Part of a small language model's weights.
Size: 26 layers, width 256, 2 heads of 128 (1 for keys and values), MLP 1024 ReGLU, vocabulary 1024, 26.1M parameters.
Architecture: RMSNorm before each block, no biases in attention or MLP, untied embeddings, capped logits.
Training: a variant of Muon for these matrices, 461M tokens, 7032 steps.
Each number is 128 + 32 x the weight over its row's rms, rounded and kept within 0 to 255. Layers, rows and columns count from 0. The size above them is the row's rms in percent of the matrix's.

# layer 23 MLP up, 1024x256, rms 0.216, rows 882-899, columns 128-255
size [ 96  96  96  99 101 103  95 105 108 111  96  92 106  98 104  96  98  97]
[[100 118 103 118 136 189 117 158 130 164 160 142  91 103 128 167 186 124 176 134 182  92 113 158 169 104 165  73  87 107 114 131 119 150 130  96 123 102  92 179  46 155 151 116 112 128 159  99 152 145 130 129 158  75 149 104 141  92 124 115 125 187 139 170  90  64  77 106 130 149 102 147 108 137 122 141 183 128 108 140 127 136 138 158 159 150 149  77 107 163 153 161 167 198 101  92 155 171  53  93 145 148  72 137 149 116 134 132 203 131 122 144 171 140 177 140 132 124 123 106 207 139  72 122  92 181 151  96]
 [ 84 151 161  81 120 105 122 159 134 133 113 107 140  81 176  84 182 190 128 164 144 127 175 164 180 117  98 146 150 108 130 109 118 111 154 160 109 119  53 111 114 126 103 149 113 162 138 113 172 134 109  52 130 112 255 137 152 164 128 154 149  85 156 101 121 129 157 129  40 126 156 108 157 115 140 143 105 141 115 101 141 141 129 144 155 110 113 128  68 147 115 142  75 150 129 131  96  72 114 169 127 128 101 147  76 112  85 157  79 150  87 155 207 155 145 161 140 163 123 139 145  82 150 126 120 141 170 142]
 [160  71  95 194  96 114 144 139 174 133  95 130 125 131  91 128 158 137 111 146  94 108 121 106  64  94 109 139 129 129  94 146 152 166 124 158 170 161 141 127 120 130 122 171 151 189  78 113 188 101  68 135 131 144 237 172 162 144 164  87 113  97 210 160 139 147 178 111 191  95 141 138 109 100 141 106  98  53  91 178  92 155 135 125 120 129 106  82 176 173 167 200 128 127 139  93 171 136 222 132 148 120  96 193 140 167 133 124 178  56 162  73 186 123 108 153 172 112 149  67 180  97 172 109 180 122 113 102]
 [129  82  92 132  70 149 133 119 103 112  69  69 154 128 111 133 137 145 165 136 130 147 117 117 150  96 138 137 155 155 124  54 207  60  83 145 157 189 140 108 167 112 129 117 145 171 177  79 147 122 135 156 180 170 133 143 126  83 119 134  82  61  94 100 104 156  86 137 139 129 174 140 150  91  80 157 106 170 204 146 128 134 186 170  94 123 154 180 110 105 101 112 162 102 142 172 137 133 159 151 132 110 116 116 118 133 121 158 186 140 172 124  69  95 174 162 162 101 180 147  94  86  73 117 118 136 135 136]
 [133 116 149 155 125 136 107  98 112 142  62 141 149 135  91 104 224 130 150 136 132 101 161  59 176 171 100 117 131 140  83 121 118 122 183 115 116 153 159  98 110 134 146 118  92 123 128 104 113 138  65 160 115 100 180 107 114 118 189 122 122 129 139 176 100 166 145 154 145 171 107 111 106 128 144 132 157  88 143 127 144 118 136 196  87 149 116 175 128  74 149 134 122  55 154 121 107  96 112 128 134 147 108  90 139 145  56  99 181 144 185  84 169 121 140 133 161 200  84 148 132 136 153 155  91 178 126 159]
 [127 112 160 114 149 152 135 128 171 196 114 154 112  94 166 182 132 163 121  84 126 115 106  77 126 121 110 107 177 100 135 106 167  88 158 150 152 115 113 130 132 185 107 132 103 204 127 140 121  94 136  96  89 129 195  80 109 115 129 154 167 113 102 125 121 148 102  94 174 188  97 138 118 105 115  81 102 115 131  74 164 107 103 136 132 116 117 127 133 119 109 170 165  94 120 202 129 149 113  62 174 126 113  75 151 173 178  74 162 141 150  88 102 115 122 135 121 142 132 128 130 128 110 170 153  64  85 125]
 [175 127 175  96 159  96 112 121  96  74 141 137 102 113 181  71 170 107 130 137 139 125 154 162 104 128 166 160 168  99 181 139 153 100  94 161 157 156 127 160 113 118 194 159  87 140 149 109  88 121 126 115 143 122  81 117  64  62 140 101  93 144 104 120 144 132 146 143 118 135 158  63  89 131 231 120 166  90 127 141 129 113 146 133 109 118 163 180 122 149  73 169 120 144 133 112 139 125 151 147 137 132  62  96 147 124  83  70  95  81 106 137 171 104  77 134 158 120  97 116 130 131  98 182  52 119 109 112]
 [182 147 144 126 135  91 139 125 138 106 120  97 146 105 113 165 126 100 170  80 170 122  51 119 147 123 138 126 101 117 117 112 202  71 135 144 120  65 159 139  67  90 129 128  90  85 177  86 130 128 118 164  95 125 123  94 117 123 115  88 124 124 117 151  45 133 113 132 140 125 163  99 140 138 198 114 125 129 101  80 150  96  61 121 168  55 122 133 117 147 130 136 102 154  94  91 141 154  96 139 126  92 138 117  89 103  80 132 113 172  91 140 109 121 156 124  84  91  94 130 152 192 121 140 122 120 122 121]
 [113 189 158 132 123 197 105 131 120 196 124 147 148 182 120 129 162 121 138 147 128 158 194 126 147 144  79 131  81 104 169 170 167  95 105 136 179 135  83 107 161 137 131  93 121  37 151 126 140  93 169 116 128 132 119  91 100 100 157 116  90 117 100 149 125 129 116 114 205 128 121 132  97 141 138  82 142 167 114 136 122 113 117 118 143 139  78  97 122 128 105 156 141 137 142 143 122 149 114 115 125 126 127  89 211 111 213 101 164  61 146 111 142 120 123 135 131 124 114 100 119  98 124 103  88 142 209 161]
 [126  98  92 112  80 104 114 128 144 127 124 130  70 130 103 127 149 152  98 140 140 113 109 133  87 114 165 133  97 124  97 150  53 113 132 102 107 123 169 116 132 149 152  65  74 153 136  92  92 135 158  67  95 177 128 139 122 128  83 128 138 121 131 151  75 112 166  86 156 130  89 131 196 110 131 151 188 135 121 170 164 104 173 122  66 131 125 127 142 144 125 157 140 160 161 167 129 107 148 141 125 139  58 161 175 128 121  93 130  85  94 128 101 138 119 153 134 139 100 101  79 150 140 130 141 113 212  98]
 [125  97 160 131 108 181 149  43 166 127 145 131  90 160  98 135  87 110 146 100 134  91 123 169 152 123 173 143 117 122 113 116 116 101 176 109 179 137 159 122  65 107 115 140 126 100 145 115 135 195 181 149 182 129  78 148  82  93 144 150 137 153 146 103 199 139  92  78  79 129  94  84 111 121 218 165 108 126 124  80 123 163 140  86  79 178 162 122 140  98 195  97  94 172 119 154 165 142 145 128 151 101 140 116 105  89  99 151 110 156 119 159 156 160 116 180  98 100 175  92 111 146 101 117 174 173 154 137]
 [151 130 168 109 129 126  83 173 134 132 107 123 126 157 138  96  85 123 150 133 124 124 109 101 121  66 188 101 111 105 156 100 100 114 137 154 112  53 146 112 169 146 154  98 125 175 174 162 165  99 119 123  62 144 125 177 122 143 134  75 169 177 134 116 130  67 165 151 155 108 183 217 176 164  75 167 108 106 118 124  98 103 143 117 155  65  88 128 185 104 145 121 136 113 143  67  91 169 165 188 158 141 104 169 114  87  89 159 117 127 148 136 108 174 111  91 130  79 162 132  78 166 145 106 113 135 108 116]
 [148 108 180 121 193 141 145  75 144  94 115 130 166 105 188 140 110  91 148  80  59 151 135 148 178 147  85 186 138 121 141 108 124 144 146 164 148 135 138  94  39 145 114 160  77  81 140  97 130 166  42 107 105 143  76 125 141 108 170 139 181 173 159 100 157 122  97 142 154 133 123 104 127 175 116 144  50 151  81  69 134 119 146 108 111 107 121  88 134  54 153 128 157 177  76  92 151 158  85 126 141 136 103  85 117  81 135 122 151 101  44 108 126 127 147 131 107 150 147 174 110 123  88 135  89 182 116  87]
 [103 134 117 160 103 124  98 146 124 136 197 120 152 126 111 133  79 159  54 106 122 129 142 153 108 198 135  51 171 136 143 104 130  80 138 143 153 139 122  74 117 121 153 101  91 116 114 131 115 152 117 140  89 182 119 103 115 125 150  68 109 140 176 163  68  56 149 154 128 102 147 153  97 101 135 115 124  70 133 144 170 147  87 143  60 119 138 165 129 121 155 151 124 163 153  83  82 113 146 162 165  82 104  85 182 115 168  97 121 112 194 150  89  97 115 107 115  70 146 181 136 170 158  68  78 180 107 140]
 [ 92 127 121 137 172  74 134  60 188 134 127 160 158  88 114 194 106 124 148 158  92  69  87 116 101 121 148  92 149 239 148 104 125 188 132 182 115 101 120 155 114 135 115  96  73 100 144 111 166 107 173 152 160  68 161 168 117 114 160 121 100  77 135 157 150 129 117 137  73 136 141 145 164  40 102 153 105  99 182 102  42 196 114 158 157 129 146 123 210 155 140 144  85 125 164  80 111 122 139 119 187 147 127 109 121 168 133 143 136 109 186 138 135 140 160 108 123 159 170  58 127 179 179 129  75 176 142 127]
 [103 145 178 132 195  63 106  77 166  96 152 142 131 126 147 113 158 114 104 152 173 150 122 146 133 131 109 134 116 164  96 135 104 193  92  93  80 125  93  99 147 153  78  39 101  78 144 165 121 117 134 155 206 127 116 130 123 139 154 105 185 133 116 186 192 109 157 113 115 145 105 159 103  92 114 147 173 101 142 115 157 143 125 123 140 156 182  63 179 170 112 106  93  80 147 124 157 100 160 147 179 128 136 111  91 227 161 142 122 110  74 138 104  75 108 112 156 101 194 149 136 109 212 104  90 159 161 159]
 [ 92 142 107 131 143  84 176  88 158 167  70 153 128 119 122 147 159 193 205  78 171 132  92 124 109 152 132 172 119  92 151 115 130  99 154 140 175 176 105 103 106 154 159  86  88 117 129 126  78 127 107 105 129 118 137 117  93 124 103  85 110 182 149 166 100 128 201 130 126 102 143 120  58 106  92 136 104 105 114 113 132  82 112 101 105 139 159 133 112 132 139 104 106 147 126  75 107 133  64 175 161 149 161 152 138 155 130 133 136 109 150 140 112  98 174 115 145 181 106 195 122 140 108 117 116  66 131 113]
 [119 129 122 108 155 228 168 112 159 190  92 145 188 129 112 104 159 113 144  79 147 177 115 127 132 150 111 143 187 109 124 146 118 112 106 127 144 142 112 117 165 108  96 107  83 160 123 176  89 155 119 122 115 158 134 118 114 182  99  78 150 166 143 146 124  72 154 110 134 126  82  81 130  64 142 142 158  54 112 149 136  74 163 103 145  67  89 101 148  81 115 192 105 135 169 171 135 159 135 143 133 120 175 103 147 114 107 154 104 125 124  95 123 111 103  80  74 160  91 173  55 127 117 131 130 117 166 119]]
# layer 23 MLP down (transposed), 1024x256, rms 0.0533, rows 882-899, columns 128-255
size [ 98  97  94 100 101 101  96 102 106 106  98  93 100  98 104  96 100  97]
[[146 122 164 127 100 133 123 147 220 120 158  91 150 164 120 105 107 202 156 150 109 165 190 187 135 132 138 130 145 129 101 143 148 122 119 229 139  94 164 129 170 128 165 136  98 129 109 147 190  60 120  91 168 119 185 114 106 150 163  87 142 110 133 126 113  90 134 157 155  96 163 126 172  73 145 153  95 133 169 135 127  50 106 102 156 136 125 176 155 109 127 149 100 133 166 130  87 147  96 122 112 165 104 202 153 149 140 136 110 157 182 166 114 130  87 103  83  86 134 147 149 199 185 142  78 123 120 216]
 [134 133 103 147 103 114 126  87 173 148 134 159 118 139 118 153  79 174 113  87 174 120 132  62 123 141 165 116 121  86 144 130  91 172 182 154 137 111 137  83 132 116  97 134 177 112 159 166 105  88  97 109 130 110 242 166 102 117 172 128 118 115 142 114  74 156 113  93 136 125  75  95 131 130 141 145 108 109 155 142 141 154 122 111 107 115 169 151 124 131 153  75 132 163 108 112 146 176 123 128 172 145  84 124 159 131 111 165 160 149 176 131 124  76  77 175 147 124 206  72 151  90 131  60  78 175 166 121]
 [120 131 139 178 129 156  99 109 135 105 150 120 148 173 101 109  86 205 156  95  86 141 110 185 141 140 129 149 124 132 108  92 119  56  67 102 108  97 129  90 129 122 126 173  98 147 144 123 129 168 181 161  75  98 173 106 190 103 100 132  82 170 108  84  85  69 169 106 189  95 179 134 135  82 141 103  91 178  87 135 158  95 133 128 105 136 152 119  83 158 112 106 138 102 136  99 114 114 199 124 114  94 223 181 137 137  87  65  94 169  77 173 157 155 143 148 199 155 158 129 129  99 152  94 144 104 177 168]
 [141 159 151 133 143 104 166 129 148 102  64 105 145 132 138 177 104  52 112 171  74 119 108 101  68 127 127 145 109 133 103 148  95 146  98 156 214 139 148  88 178 113 137 175  44 108 176 174 120 145 142 169 165  92  58  95 116 129 137 201 125 110 167  72  93 135 151  82 119  90 140 119  69 170 108 111 119 197 101  99 117  76 122 104 115 127 113 158 178 194 126  62 138  67 114 126 137 133 115 125  62 145 128 111 166 118 144  82 107 141 151  70 143  97  96  94 111  94 138 134 116 108  98 133 155 152  77 219]
 [172  76  84 137  89 124 127  57 205 154 120 121 147 191 172 148  65 157 219 126 123 173 135 123 175 125 115 121 102 130 111  66 154  88 150 157  73  89 111 124 161 136  98 187 150 139 136 148 106 153  94 135 147 154 132 130 186 105 150  85 100 190 122 160 137 108 122 135 155 157 109  84 153 121 114 160 111  92 116 122 127 127 127 140 157 205 158 145 155 112 157 180  84 149  70 120 170 155 119 102 115 112 174 106  95 115 196 112 169 153  97  80 146  91 157 118 175 149 132 160 119 136  78 117 134  90 133 132]
 [100 143 159  73 120  97 165 165  91 162 102 121 128 195 124 129 114 154 178  67 104 155 171  65 156 152 122 100 107 193  97 167 150 164  91 169 149 174 111 103 100 155 163 167 164 182  90 195 128 148 152  64 100 168 113 105 142 140 160 139 174 136 138 144 144  98 178  88 169 138 118 119 163 113 117 136  76  64 119  51 139 113  54 166  58 124 155 139 132 157 103 126 195 129  81 172 111  61 147 122  54 108 160  82 115 134 152 125 132 111 118 142  82 148  81 133 141 143 130 109 121 136 166 165 118 126 113 139]
 [137  96  88 174 104 155  90 165 143 165 144 135  98 150 173 129 134 137 131 130 151 144  89 143 182 134 131 150 115 182 126 116 164 126  88 167  86 156 123 123 112 102  97 124 124 133 127 190  80 158 148 140 180 127 234  98 184 122 125 152  85 144 143 148  89 182 135  99  95 146 144 143 121 117 126 129 109 150 120  55 152 135 153 143 140  38  73 150 161  80 162 121 126 167  40 129 159 127  63 175  96 107 137 139  94 119 136 128 178 129 128 122 114 179 113 128 131 102 121 172 151 166 164 141 212 132 154 131]
 [115 139 137 108 163  74 122 150  78 185 124 115 153 107 143 116  72 171 137 109 139 114 181  96  81 130 119 195  98  84 125 108  88  93 139 180 126 158 119 167 123  91 135 131  70 121 128  60 145 148 164 164 104 109 130  97  89 140 143 198 158 185  37  75 157  95 195 101 144 141 126 144 136 102 123 154 140 110  87  68 144  74  99  52 131 176 141 149 150 133 127 164 148 126 130 151  75 218 110 156 134 109 114  98 103 177 146 134 150 146 140 133  88 148 104  95 163  96  50 151  84 133  96 189 100 146  93 105]
 [116 114 154 124 132 167 129 137 148 116 206 147 155  95  63  95 140  96 110 138 101  57 200 114 148  90 174 148 154 134 134 151 115 160 126 113 113 122 115 197 105 111 159 139 166 159 145  88 163 109 143  71 147 118  64 108 112 147 134  97 150  98 159  77  75  68  82 115 148 119 156 146 113 163 163 152 138 182 135 109 119 178  83 103 105  88 156  95 180 100 180 143 148  93 143 112 164 135 105 111 172 110  79 114 140 114  68 123 129 112 103 107 168 103 114  58 109 142 148 133 183 134 190 139 187  95 157  56]
 [145 160 121 104 116  64 151 105 184 118 126 146 126 132 124  80 123 124  91 125 127 113 123 111 120 150  86 154 124 115 151  79  91 111 122 169 127 130 165 120 149 168 146  92 102 140 103 159 160 129 144  90 152  70 160 148 147 107  84 177 154 151 142  83  83 197 167 124  97 123  97 113 165 117 116 177 141  76 137 134 116  68 114  82 106 131 174 140 148 169 124 138 115 176 147 146 160 133 174 150 139 130 115  92 155  88 125  62  91 103 154 168 166  68 100 172 120 146  44 170 127 123 136 118 122 162 126  87]
 [ 90 122 115 111 142 120 181 132 126 174 106  90 127 115 140  92 120 142 179 111  93 152 152 144 108 113 102 127 116 121  90  96 174 145 104 148 112 152 131 121 145 164  89 149  94  62 133 125 141 159 135 142  90  74 139  91  92 122 131 141 103 187 117 144 166 194 197 189  78 131 154 159 124 215 111  99 130 100 118  85 138  97 116 139 148 127 225 123 157 148 148 190  84 108 153 120  38 131 101 153 101 143 105 121 190 130 151 151 154 150 120  71 167 151 109  92 105 149 133 132 167 156 104 172 166 137 133 164]
 [122 101  98 117 121 118  93  68 190  92 191 136 159  91 108 140 156 146 128 173 123 105  96  98 112 139 147 190 121 157 163 139 134 170 219 130 117  86 149 151 155 156 112 109 113 185  59  65 127 144  89 106 124 122 109 114 141 192 107 128 161 122 105 136 160 133 102 195 124 100  90 141 130 120 123 143 137 148 141 121 155 120 124  92 179 107 134 134  44 130  82 206 147 164 133 134 123 142 142 116 118 156 100 133 131 111 136 120  66 138 112 149 136 124  81 137 198  91  82 165 149 107 150 121 109 145 176  90]
 [117 109  83 115 126 107 167 136  90 143 125 219 137 118 101 109 125 128 150  72 122 165 110 131 141 107 117  90 149 128 159 127 166 113 123 230 124 143  97 162 160 120 129 111  71 112 143 108 184  64 112 135 142 139   0 144 122  81 106 136 116 142 167  84 100  89 154 114  93 167  53 148 161 157  86 123 104  91 101 123  65 121 134 156  63 111  99 164 104 126 170 159 169  87 141 102  97 179 129 138 130 184  91 118 159 137 106 127 104 116 119 120  91 136 180 128 181 113 153 140 107 135 119 104 112 177  95  99]
 [116 105 150 107 190 117 127 131 146 110 151 117  95  95 158  68 197 113 111 154  78 153 139 147 100 102 146 103 108 164 118 115  87 130 139 114 158 107 154 141 120 121 166 149 125 147 118  88 146 139  38  78 163 120 104  52 158 146 113  92 137  96 159 115  37  33 124  77 138 105 135 131 145 133 113 147  66 151 128  99 113 176 157 137 168 202 131  63 107 132 105 156 171  84 141 123 108 172 190  89  96 113 118 117 183 146 162  64 116  82 141  87 183 130 145 102  72 181 131 116 101 109 115  95  88 142 154  85]
 [104 187 101 139 157 134  82 154 149 115 127 173 128 162 111 102 128 108  85  68 172 126 147 118 106 134 100 209 121  92  94 146 133  68 115 134 161 157 134 128 110  80 128  82 112 115  85 156 122 113 112  94 159 121 124 196  87 114 133 137 150 129 148 117  68 137 124 137 163 127 140 157 115 198 159 131 130  81 128  48 130 103 116  89 189  97 134  97 165  89 133 162 133 176 130 143 110 115  99 114  71 108  95 167 156 111  73 144 111 126 146  75 121 119 120 126 164  89 158 140 181 114 182 145 129 133 126 143]
 [ 48 195 152 121 115 107 111 122 116 179 117 102 117 112  96 157 163 151  90  96 155 103 169 201 113 156 120 110 163  91 147  72 152 167  97  96 154 172 134  84 159 122 160  70 110 153  90 158 197 103  90 173 126 147 150 127 138 148 197 132 200 148 139 166 144  87 136 133 118 116 125 124 190 172 126 200 144  79  66 120 117 134 121 113 122 108  90 159 101 130  78 123 145 137 117 131 104 109 107 113 129 134 170 191  60 135 150 149  91 128 144 132 160 127 115  62  95 116 138 140 126 138 125 132  70  73 154 139]
 [140  80 171 100 174 103  75 144  98 112 147 113 167 111  88 126 178  84 167 112  99 143  85 146  79 128 163 152 126  79 138 163 208 112 143 131 120 131 115 171  62 192 162  98  46 104 102 148 166 179  71 154  55  80 214 182 118 122 132  97 129 101 147 114 146 165 102  89 120 111 131 144  93  92  55 141 142 115 150 151 131 177 107 131 145 129 113  95 172 108 155 121 161 146 125 144 176 124 168 129 123 114 180 105 161  91  92 178  98 133  70 171 142  88 142  62 150 108 163 126 120 155  93 131 160 172  74 132]
 [162 149 141 143 134 122  72 120  78  83  90 107 124  50 173 144 115 126 149 224 123 174 174 117 116 116 121 152 146  95 167 109 133 139  72 133  83 146  97  86 172 180  72 150 109 175 123 134 157 130  77 162 102 113 140 129 121 156 152 110 142  97  56 116 144  81 148 135 160 142 178  97 140 131 148 135  66 133 140 118 127 137  89 142 141 134 184 145 185 175 154 126 139 120 133 167 143 111  80 178 121 137 124 143 104 100 197 152 124 190 124 125 143  49 122 127 125 155 132 118  75 145 130 171 163  72 170 119]]
# layer 23 MLP gate, 1024x256, rms 0.208, rows 883-900, columns 128-255
size [ 94  97  98 103 105  96  99 102 104  95 101 103 100 101  99 101 102  97]
[[121 121  98 145 107 119 177 139  96 102  67 157 156 127 180 118 149 103 147 137 128 130 114 107 140 148 118 111 167 119 139 127 147 137 134 172 119 150 138  90  61 100 135 140 157 149 154  60  87  96 120  89 155 154  83 195 133 130 174  93 173 138 121 145 138 127 138 103 102 135 143 111 138 121 146 100 118 128 159 135 101 197 106 159 172 136 176 111 133  87  88 229 125 150 106 121 109  71 125 129 129  95  90 169  69 110  32 110 120 120  88 106  77 144 141 140 113  90 176 170 123 143 135  81 108  75 173  89]
 [110  85  77 131 110 153  73  67 134 149 120 151 149  89 129 100 138 160 114  86 168 148 117 109 139 132 152 142 117 188  90 131  93 129 137 140  89 104 148 151 162 146 105 188 158  75  89 142 139 105 108 145  76 127 147 164 188 147 169 109 142 124 176  94 120  77 133 130 125 115 141 139 133 173 180  55 116 154 163 150 118 148 115 154 126 107 110 191 147 175 130 150 147 159 112 118 176 145 134 132 165 107 180 144 150 148 115 137  86  63 161  72 114  61 116 118  81 131 125 162 142  43 134 121 210 118 116 170]
 [179  90 116 134 110 114 136 134 102  92 180  98  97 120  82 101 110  78 141 157  62 188 148 129 170 114  68 128 139 118 125 203 238 175 174 113 196 101 146 136 136 103 148 125 156 154  81  86 152 161  76 127 109 133 139 113 123 116 157 121 182 114 137 148 170 147 137 136  96 179 122 117 153 142 153 133 176 109 133 126 140 135  98 110  90 143 117 116 138 116 137  98  97 180 121 123 143 124 158 151 136 133  69 147 123  85 156 131 101  81  67 152 150 176 123 115 144 119 156 133 142  66 101  50 130  89 150 192]
 [110 141 123 126 155 132 141  82 162 195 197 167 150 162 148 158 122  62 113 145 117 115 122 132 100 122 106 151 136 107 104 174 198 103 138 123 138 124 157 115 138 149 147 147 168  75 137 186 152 142 113 135 162 171 153  93 135 120 159  99 169 152 151 109 162 167  56 176 107 181  91  66 150 151 126 118 149  75 116 120 129 138 109 128 105 129 131 159 105 168 156 145 140 134  87 124 163 166 112 105 154 141  63 181 125  79 116 159 191 150  98  79  88 148 190 135  82  81 153  97 108 164 105  79 112 186 123 119]
 [ 79  97 131 133 149 106 100 172  79 116 158 138 175  55 136 139  97  71 135 158 141 104 160 162  63 154 128 131 124 185 132 178  74  90  62 116 109  92 160  81 120 161 112 119 101 135  95 115  95 138 153 101 153 179 111 173 134 143 126  98 116 113 136 138  78 116 101 111 102  86 171  71 164 109 130 108 157 166 205 152 131 139 146 145 134 162 164 137 117 139 189 134 181 119  45  62 166  96 120 160 169 126 145 169 113 110 143 185 100  94 118 111 171 145 124 170 155 115 115 148 181 124 114 106 129 145  97 127]
 [148 111 180  68 161 166 163 128 128  96 128 154  99 126 100 100 122 142 119 112 137 182 178 144 123 132 131 152 174  85 125 103 120 146  82  85 123 123 142  94 133 172 160 152 103 193 138 112 147 156 183 110 153 161 128 114  55  83 159 121  34 130  94 116 182 154 148 119 175 163 128 110 160 136 166 113 182 112 165 183  71 184 102 149 138 143 127 132 124 156  96 175  99 109 164 130 155 105 168  92 125 102  75 154 147 175 163 190 108 147 155 117 140 127 110 112  99  88 140 119 153  77 125 139  66 112 125 137]
 [112 124  59 160 137 170 178 117 160 153  97 172 164  87  94 128 124  49 126  81  98 127 126 144  75 113  86  90 152 133 170 133 149  95  93 115 153 195 128 126  41 173 124 101 162 153 111 126  81 150  79 121 102 137 130  94 139 141 133 104 157  77 108 139 125 162 117 104 154 182 141  78 119 114  76 187 155 142 118 106 107 110 195 146 158  60 134 157 135 137 127 101  77 144 120 131 125 126 173 131  82 125 158 134  89  99  94 113 113 106 178 137 180 120 141 157 142 106 158 106 108 104 136 106 171  73 149 111]
 [129 108 162 106 112 106  77  19 165 149 133 169 140  93 193 102  97 155  63  94 154 101 152  92 152  95  93 105 148 183  52 120  94 148 165 169 138 142 152 182  95 136 122 160 109 143 122 109 144 202 154 153  94  90 132 161 149 108 124 185 101 164 161 139 125 148  99 154  65 117 228 114 103 148 103 106  75 140 108  85 136 152 141 112 134 112 138 149  99 122 116 144 118 143  90 123 116 151 106  30 163  97  78 165  89 162 140 165  84 105  87 104 131 141 116 125 135  91 141 128 139 128 108 141 164 193 138 112]
 [133 166 105 134 110 107  96 133  74 102 183 124 197 128 110 107 164 142 110 137 148 103  97 146 153 152 147 125 127  99 158  77 129 140 129 207 129 128 131 172  74 139 106 142 178 145  77 110 129 161 103 201 209 117 148 137 157 125 161 151 115 119 101 106 157 107 164 136 123 115 122  86  86 169 157 151 150 140 180 133 129 142 154 125 142 153  89 125  57  95 165 105  93 115 136 161 118 127 122 128  92 116  88 169  75 111 119 165 191  72  59 118  53 161 156  86 157 121 210 171 147 114 159 178 138 155 149 130]
 [124  98 101 145 117  83 150 103 165 190  94  95 119 162 137 142 167 139 120 102  81  77  88 162 184  82  65 103 119 131 116 107 110 139  84 154 113  99 163 135 162 101 132 133 126 174 117 115 165 223 138  69  92 112 114 155  76 107 119 129 144 143  87 162 146 168  96 142  64 137 144 104 116  67 178 139  87 110 121 118 132 189 157 114  96 122 140 172 165 144  97 160  55 166 124 146 132 161 151 126  95 210 123 114 115  98  85 130 126 151 129  97 134 114 123 126 130 116 169 106  39 160 133  98 161 139 179 147]
 [101 124 152 176 126 129 166 132 134 132 132 148 192 150 130  67 118 108 182  74 126  68 135 134 140 135  88 159  95 159 141 116 128  96 135 186  85 121 115 123 139 145 109 111 144 139  96 196 196 146  73 142 143 161 124 131 106  73 179 143 128 180  90 138 152 110 138 185 154 149 138  83 144 131 171 130 174 153 141 200 133 152 121 134  78 116  88 141 108 186  99  73 156 115 143  99 114 112 155 138 157 116  95  85 124 120  99 131  88 164 115  89  80 136 136  47  91  85  66 109 148 104 138 146 108 109 138 108]
 [153 110 165 124  49  96 159 118 148  72  94  91 144 161  71 134 107 143 149 188 150 145 135 179  91 136 115 108 155 165 145 174 122 110 122  69 121  90 134 160 130 125 189 138 142 137 145 158 138 127 171 129 158 110 171 135 114 181 122 157 160  84  79 114 186 135  87 151 135 140 204 127 157  96 197 102 164 154 151 167 171 156 119 157 122 176 189 147 155 156 126 156 144 139 158 182 121 128 106 135 121 120 106 110 103  83 147 162 101 155 150 114 143 100  82 109 123 123 106  82 139 155 131 134 169  83 168 124]
 [ 55 103 102 133 104 164 114 145 121 124 169 101 155 155 121 196 141 133 127 120 127 118 133 140  98 132 121  86 159 145 166 142 118  91 153  75 155 102 143  61 104 148 184  71 148 166 136 144 133 112 127 166 137 157 157 112 132 107 106 134 115 200 194 170 148 116 126 100 131  79  97 142 125 128  86 131  83 130 137 107 154 112 119 155  51 152 125 134 191 122 158 121 153 181  92 158 152 140 148 120 159 161 123 108  77 140 161 146  84 124 179 161 168 124  94 142 156 133 140 171 131 179 155 155 139 127 103 186]
 [122 106 123 147 155  13  62  94 163 124 138  98 106 153 143 117 157  71 178 129  71 123  95 156 154 126  90 133 109 178 189 159 159 154  91 168 151  94 112 101 168 145 167  84  87 112  90 138 148 131 121 108 149 140 105  45 107 140 195 165 138  96  78 128 116 114 105 124 104 151 105  80  95 112  97 136 173 144 132 124 135  78 165 117 104 150 130 158 104  82 110 160  99 160 117 138 137 138 108 111 152 130 167  70 123 125 102 148 188 148 171  88 101 172 134 118 104 121 139 142 140  84 131 159  88 200 163  82]
 [100 145 134 115  98  86 187 129 167 156 144  74 150 159 118 128 161 144 133 135 127 109 124  79  90 152 142 167 143 105  99 181 100 116 169  88 141 133 106 102 107  81 107  72 133 130 167  90  91 171  68 185 112 138 134  77 148  49 112 126 123 102 135 195 130 123 113 158 103  96  75 121 122 126 155 174 151 159  96 111 131 123 123 156 117 122 100 137  77  73 126 161 136 109 146 112 109 109 148 132 121 186 134  93 180 132 153 118  78 141  78 154 107 103 115 141 157  87 159 149 143  83 186  77 176  83 171  90]
 [121 115 155 163  71 145 101 190 164 155 136 101  56 103 132 104  86 151 181 161 160 156 137 137 121 172 140 133 167  42 147 119 105 130 169 149 182  49 112 149 122 122 189 105 109 106 102 142 137 128 107 157 135 145 133 151  96 145  78 137 128 129 103 125 106  98  84 169 135 164 113  69 112  86 137  89  96 172 138  89 120 133 134 140 109 133 144  94  78  73 203 124 103 123  74  75 165 121 143 161 111  55  82 117  99 133 159 104 132 127 107 123 103  57 121 101 125 131 109  84 151 112 122 152  68  60 127 126]
 [105 153 114 149 111 124  86  92 220 146 152 127  97 110  87 102 151 111 103 136  90 124 125 192 122  85 162 113 155  98 128 110 102 116 127 147 140 169 177 166 135 133  75 185 134 140 145 159 157 155 128  46 170 128 226  89 128 175 172 162 129 126  91 150 145  66  61 113 108 152  75 149 153 178 131  74 112 125 122 163 157 121  27 111 102 120 114  78  92  91 120 114  94 108 141  78 108 165  74 108 208 160 150 106 121 109 135 166 104 121  86 127 104 108 138 173  90 131 139 126  91 179 171 124 169 145 136 102]
 [144 135 204 113 166 121  36 159 132 120  91 135 154 139 162 132 116  95 102 156 115 165 110 144 101  66  91 137 110 109 130 152 120 118 114 147 146 129 156  89 110 118  92 163  97 130 161 143  56 112 190 138 125 131 103 127 127 119 145 166  90 105 106 163  74  98 110 146 152 131 122 141 130 152 131 160  69 105 159 106 145 109  85 154 142 149 167 119 143 144 114 116 150 195 129 153 182 150 161 126  99 155 112 141  85  90 128 112 143 109  93 107 154 188  74 101 160 147 145 125 102 136  85 102 110  84  86 113]]